From a checkpoint of a small transformer trained on Wikipedia.
Size: 14 layers, width 128, MLP 512 squared ReLU, vocabulary 17833.
Training: a variant of Muon for these matrices, 224M tokens, 13642 steps.
Each number is 128 + 32 x the weight over its row's rms, rounded and kept within 0 to 255. Layers, rows and columns count from 0. Numbers have three digits each. The size before them is the row's rms in percent of the matrix's.

# layer 9 MLP down (transposed), 512x128, rms 0.184, rows 182-231, columns 0-63
137:071167133059161106149171078111128100154130131082112174134071076159146104130149084162137114142096163100178118156138128136172091117099140108071135138113174116075105097086103073091133094113151132
095:158125190094147108082142154164096101198151141176120124136079117131153172136149175149132144199148146109142141182141114114090140123123063133155120218147061138152114128147110100118174135098154089
104:152089105131114119114146082177100098129160094136152118129100132139102125104046127112070139107085146134073175108164112184114145165100114147113203089134137091106162089151144104125099127135128108
106:126133078113154075095073108128134113154159188106138105114123141108159139128126145124155164153141105170124129128117128128109121079105113131105198152122140133154110142172101139150165104117165131
117:109154114129156110133093143095092084161109142132093130135112160151138127134094164156118120156076123114153126113155162163119177158150153164140146189111124130065132139117124160106172106168091135
084:101106112080149110116145149111160112046123163100134101091122213180139056115149119095171101137143109167158124157101142082062153187129117105092151120158159160137151141092116127148135141059070126
102:088152134147143083182105060131125072151162153089157103149115112160139081080162100168175083139147120108160104132212101140069097183102127135130134101130157106149108124117116105062124194069115123
095:151113113087095106140183119084109149131151116125064175112095148125102147158226129099087069115111074070150113132159120131174113154140169080112095158079146094125082116143140162144139117073120167
098:205167204137111113142153145139150114143184060141160054157124159132083139115134113139142120161092171172163152116172092136173093109123163057126184129143142162078067133064168154139108110154121176
093:131087073119158158138125126175110145113122107129161091127106071220108135148194163143195092095111078155157137201136151111102181135157122163141137171168085149122170203135151093112149074172075115
096:130140137165083181083182133134067087168147168101146152140134143075147121111154149137148142095120086143144061081123157124036138156151117112105137141149134125069145097139125088141138116112074167
103:079094086091151149188136142143096089111132159100169178130030038150064098113174067139136168188121152196104117161130174120127113093139142078155117158170094150196100208167148123089129099131109171
091:124104111096132182117116119164129085076144074106155198104163161123148128122129087160147139106134146059083125084135118108193120150080173087129129158158101083168188120128111104156164133117161133
086:112151092174107123189140139098064127090163137149054079123165072121108137163132131146167137114176171123155133161089136069108094121189148122142116109186136189131165103156125143101113131137165129
098:176155132128165116135114117173104124146159151132134144112106091190111148131240084222135128116109098096175107143140141197153170155135115142100084169109140124155140158075131161131132125123122114
088:085162150097073159104077135176097169125086093162124150095100137089123140100153078151140180115154081145105064113102112128167122073099112177096127133169113130193157126130100079165115139168165063
100:135108113106076211142161117089127133104075157134097151137121105146116172112123147110104102100078117144116091114121085135156143150148105128103111175125111102110090111093131117149170201174152125
091:106173137156164093143134167119120154131102141187116086110095164078123110137182115198114111135139156135181106168099131095114030119165123116104142152097080157087133165171152129092170179052179140
090:137091106104152087138106177164120143154152093113123076134101033144124146099167189122124087127116115161076163138105163085185146151071096139074132085104109153125069181157140179094096110118136126
093:122118143119099118118131120101110136104125099120152173137166060115164141090008131098182147083168181113118114146173097078135138194117141096145167120127141114144118147119074102151129161127089048
112:155110139173139047129117157182143120128162100067180067086116133181094085146134151157136132188109133125174128139102101125118149149119178081154123102097159175157099138084092114120135096139140137
085:159130134116165137105151114117109126122154124171117016131171099088100083114085151052191140095108106136107166119119132130171068138186161125119127121147131139168125103140164107132136089087178117
092:183153153120145122114154105126142131123139087154120069139184056225093068093081141217159123095117139116112111121105191150101180127136127095137143104123194146108169118151148069138114082094104121
089:155162080117118155134130098216100092157103137121161184111100133080131031133141172175127129180122179098175116142139149184124142169170165177131175172141082127178122177120158153110145168153180129
092:134054102106165122142114152154111117107114150124107168097158066097150133115096115163115096088125143129122158177133110159115127109163064096177146199174123126200079146117114148151098105084121105
087:110092119141124130104125168129096144111137109089176124077098117106119177159142123169172133146139177136138098150150125187077104167164117194118224084160162104150112129175085074079154140163115176
081:200133120078099144091153155141152116130129130147101121129153089112123097102052171140107151117082123114058169120094135084088113117170109122162131047085193103094122135129117097146208138137137071
108:110115115090108138136124128129128139184145134118085165088090130138112144167185132199174149160135102143181136149147163172081109147121077157121129099167090114179116187072094138115089150142106090
099:123095104080177168110109129136146104107155076139222092134181255115111156141214160124122141117118117155135112101133135080095090150116115107080167111082164123107104107191132067129096086095097139
123:120113099120119147149126110126147106194135103120112050138130061223132142118171177099170140142089093125118134075155134176095121073116121122227115123123149113127129160163118117086108104121120137
109:101150096126124152091098138174130043159156183118129131121164130130181127134115128114168140094152171118090154092111103149158114186073093116178126097163151157141089121143137113103182121113168087
102:091151075101095082110163095107148158055159151131063154161101074127127095135190133145103161156102114110141127137110151115103122124098154123114126128109128107131154149060152189146128140168154122
104:148129146085140160154127158141129091123151074096070189062125178091143160091115110139145140154125188153123118153140153154142126126086184071132103100141059142167119086146168134189115103105117167
083:120080121125081189166162142159114102115180169097132127117099112093120103119000163161141157111135145164149153113086156140079079176155086075110100152143103112145154163121131099155085131100111099
077:118075102099117106102083120152165143178117067148123103107112115124075118093164117092197139084147169131138132116122148079181200096082117139137108133112173126131090167091140087167117075104101097
101:132145155082176217118193072111172110132096166112137126079145151113168093154171105048198089102116142060078123162134122155125129119173133161142114164119176127114198140122169090135092150150112116
128:182148147154122084195094111085150128181133140119097119090115081132137149128099081168067129165230093118116121123140122112127111146164091113066095112101101194105129159065179153163138113085167120
098:068112108114125093077135164147140110128063120142099151098155177129095125147121136130092116152145172167157120136174040130172123134137144088165092158107172097103069127165119110151136106142098105
098:131147127185113069136164130100110108111129113098120045126104135132093107104211142121035128069114176103084134104087114076098131100082135071107140165126075127097073112082163144096156123142090112
092:085079160113130150135112120098149088062150130110090060106200187075116099092158110055105132111128141190170100100099092055134121090114147118169093151135138130102123095175148123147092124134158105
134:171105112173112042178103096177123115157095113092097104126149164170107095177199122139156109191161087134129120110169087110129102132122131101168095118161147132120110093094133140149116150120125158
092:091139132144146103159088172146142153056069091157110105131127143118089166141081168091086152101093183105066101155160084118100160154132094149108065095095180069189166065129109117102142154148092127
111:128109159146085102184164199083128172100175133098102123144100096074119130141088111121137133140102118100132109101147102115099140124123152131107078118134118157076163129100101147138098097155074138
113:080103148125138125128141184158125168145139147174166117142140179151128104154188151123166078154096151128138105153102091102114135139134070084073113097114128142153090191143152116093089107168098151
089:165208126133202160170116128077159129079098079142104106104119099160137138132255079089142160162112161148166170105124112148178126108120125135132104120113144081086127162165156160089116122119098122
097:177167166172168174138120089201162103141067114133093101147101164118158158207074084071126121134153143124110120137121153101164069112162153188131104130107074126126101057138083114113141093060139129
079:136116089160134155121117115127146090101078148167139174135148145123110165061111142094126148161139147089143130173060203079098124112125117139134116085103127092122175180218125111061158107146131174
078:101159188145066183170155133104066154062163117098133149163091165063170143129052106082146092128113115122191114165193109157103135136081127143146106158202124094175192157075141141195081131112158119
097:163102156111128139100165109210139174151140132142106168143129155128114040081117149122113105184085080137150172109135106097082117164130178090141103119129152179171096184172094163111145126092103156
133:122147099112151105128060109112124140154167127120041142107130174101129108189231108114137156107093129086129103132118149146163138117148146079106099117158077209153071131100147140055137133104113157
# layer 9 MLP up, 512x128, rms 0.284, rows 183-232, columns 0-63
104:137065127094117106146112167161143171070151169157086169119166161148071107116165153130192082150155070148117108083154151164123183139142095112141106092183110128156128140154140087143064101154166110
099:091132147134094058109177187049154116145150183099109092191124122105129126073120122178141124124123103149135121155173227132151062103163096112131086092096116083108082097101138116100167129148100126
102:170145140095140122128129155102118179125132132148118102070142125080167196077122091066118157124137111156205104138149079213083146114124121125059134134107171132145132147136098104107122171153121099
109:122183198121109143168215163173153122107127175102173130136119102138177161177116104109153151120126118134087157120129095088083141133076093132136146150122141124157034107115066140106126128139071135
086:162120102155121125172095112202122162108101087166169093120090164118177145188134140161143135129137149123088138149174102138223107132120154144091139103103171188101094187124155101121122095250116163
109:151115095196145198158115132134150070132150185081112147075122164147122087080109102143183073125096146060154092092138102138151123131141106087130123137127183063162099131167172144141151117149123093
100:059116137164116200177132197158135104101146137134194157125175117142149116107082101165148193121136160122123135106081141095099124144162139057132154145159118146146130178048129066169164187124085105
093:056139103119074158123115213109149165128125178110170148123106132108137099097140172104150149137132096098123070096043157163134151175143080138145089118083139095167170177162146119156144151081144103
097:148085129177123158142113124084147138180072114180166124167101053098120120126156170094173085131135189166169087149152106089126120130123105126162148134110107122140172211148124142048115139132165115
091:162148120092154123058185098142116134141142155156150164126022147068167084166154165133118131110170135181114135127100164138136157083101111155159140135137113147134104116119051089159099126117107134
097:175112164090073111070112179120133144133137134139166114119077157181149156106084151142121099113095101154117113088152091197137104207171143091116130083064197127093144155099136154085089122144110108
090:146128099156150147117130151103100171139135105087166097198129126098199181061152168093087195111146145218104103137081105039131119132171127131103137136142188123102178103075122136113139139155132162
087:067133152091106176132064126171163102153126167151173204085082092141128116099189104109141116077081111141054097123094149147105153145090086134101121112081081077127111184130146127143155101139139158
099:132056149089136083130068165107069092139165127147131110084174139107132088107143140118163175153088114030163122085115073076147079184090097105144126138166193123130091098101111145123160136088076101
093:186098151129129130146127151152085120109124190166101135070134116144084175120157163143151130086103139160066144149131068149152156153111155129143088124223103113120133082088104110083083144147106127
107:116148174160073150109087183135118201175130169192084125146125084100150141089131135145111144182184141125124140137109133091127121112167056122155169094043137161083148095096056187109147101153119134
094:141148166154126116171136087145145185118130138149144135184140104123141129133137086121141162170131128163138150181196100139163120111124080208133124117169126162163141120083099167059112165167156151
091:158140079163130162136144174122145084146187056097126129190112129134107111105117113133123144140025154115154115087106175107163134196086126118109140114124132064148172148118096071134112124095140129
074:112115135114168146142157096115133087129155126133106122161182080090101137135134132048066108158151153146101074095144115053159167112108147123067120111103077141110148078153161146146145093117164108
117:089107090166109078091151150073141140105133140085112167102129110088155092081126139146118073157158132101134126138050120139153130141171150120164150094090184096168126151085076079089117126185121150
098:120099105087179102097186117197171161146189115118140127129123158116180114167147115136181188079098137071131151130118085127155133172171142104166120162114161142199192142125098095113179116091122112
093:162080153197140106170090192103152106134117131095124130098133143156084124119105097155062095107182126143122155135152043118158127160078092127146079134082137154128171168132123201126147115116147130
090:124106117146103197165082095101128147125104138133088072173169164098123102072065103096165139119156094152197177131088125139080139147108176212102165106116144143132169132105131113103127163166148130
095:214143117144116145132144108157086155120159130145162085124131130143163041146134169078090139155140126116136085061111137082155143079149119118084175154097152123168142152106123130134131115158139115
091:132108145125103112129138088152109122143128169173081149110065131114125083147112095101196153132118094131106088072141071113060193127098163171130157134158074146059196120125119140160146166095143159
077:140117134130175104137088123111163111101091079201121106097161114095130164149129152097102104103102128138096091137136085069173125120137096087131132077081105139164166109181159113152152110145080178
115:152184120080133083188114130136131138094117144168138122093113139099089117156125094147106155116097123125190140070112155152125209117152131189126130116146110119161130096163109141100157162138160129
090:080117112130091116185141111154113150093127162118118146110060127075128142159188128111135082132141156126144072155205121150074178088128186123175132152159121126132110120118185125097106101141203139
112:107099170113131081200167092087093164092121134113100167112129109064153156069087091144084133185100118164123127159098098110142149212119104180087138124126141143179130067129123084154092146117103110
106:176070175172127099108100108146169129167081120136164158128137121147143166172081077112130142104124165117115145091156162128178125125155121143165030092195138103198112162137192099149119171100132047
102:129150182118116107170154103128099164131135138161127153145112079154172143101122126170119137086138136139120098175138107110100154062139148062111087130145118109142117045089222051170178165098091079
113:172130118124132059125158083113144158130177194213122185128106100126114067156060116119086069148127117157104081093124170121078122152155120177134133177146139140117129147074095082141079150075069097
083:106152153110119154126167104102089088113143109168055081139177233144130092164180155141150204170111112108123114164101133094100156133177137084109106151102090167115161065088124165114134107177149158
076:185138108150135138076142166121127159147097096151144170106160237141128122104147143148200153130155148168094105083090081079118098143099129113119083162110109086125104106066091086207094185147141140
100:155102103116109112137076097128065200112115157134179114100191037163160146144104104183145159180137051079132212180160093082179156110115142123156145124171126133138137105128106169132160155173116136
130:114115134158125111139168195139108100121125155122109143076115150099079093121111069093115140152192146119146196045118153135120122144154126114075099170128164117161140134157158154137096167217037120
108:145110130155121200106137156159064093217100119142140158121081115167130116115064123112124151146110134116158188155142142154072122097152123106142111166152161121164110174098076155115071211089057152
087:079105167163144075130118151123132105140147135094160141147181129139133085114151141075145151108150137155130112142121148116048135173140136121164131142114149107147206144115118093141112101066107159
095:067119107147139171135160140142175123165153135085149147174108121198113092134170130111148188139119123115123145090078109138134140222168127175180141135131138135137140145136151149164189141151118160
120:182143145102136062123061132082100156099203177158092103176202121130161076130134148158126144161142153078078108119097119073122186148092154140117184164145150148175096130121065164099146095120155102
096:149100151095108081107157124161114131082092165155123093161086089096103130191129059159155157197190063164119102120182091118098113189155116096117092115114131098100173159153134128120065162161107145
120:123148156147128112132129129146127162049161169132081119076116112128097161183118062185158168093127149091176057165158148097132100166131142095123091088097167172124140089168169180130094137107106100
104:186156111216153130139155177052097128132131123113125157092106141125115117083108121117142096136188137138132155153148122067116137138105135128122164078143158159223069107099161141124098145103101118
094:154071132134079092092128152165112104104142208181104191070121137087074071104100142141160093149088110095118121112164120138137126182147125094181098155127140164061086108088090141124121189156074106
099:154145141140153105085191170161116130074099126176151198092125103119172175177068102141119107132163090083145086177188075147123111120147090102140205117168161117108171137098168133131103133130147105
075:119123147080117100167134177073150163142120131108162082157107120176090185120114095144107156084094078144127097081118195145147231154159062117136119171108126090142138079041105088182144117122135123
085:105135096158097184114149121155127122141163144148128167156130152089111115112164105108112134105147144127209078146126144117153153064124143148130130100120147161090147173197118103088139128157118165
103:159118183152109128154198112125104156138091075111023157174163159082111139110108126162113143175153168147177045126115136119094130126137138163127157142133137090150077113173118135114094130091113123
122:117125114118127122087131180121097134135186082125102160124138192058180117182124159128157141126116149144093058161093078143142135068132112066132122141112137146112099150125126142087129102087074049
101:117161112118049116067148155096121152095185087118141118144079128121096086111094092129152050099159137118103116204114167108086112111110133202076096136160154212112139141129175112145122133174134145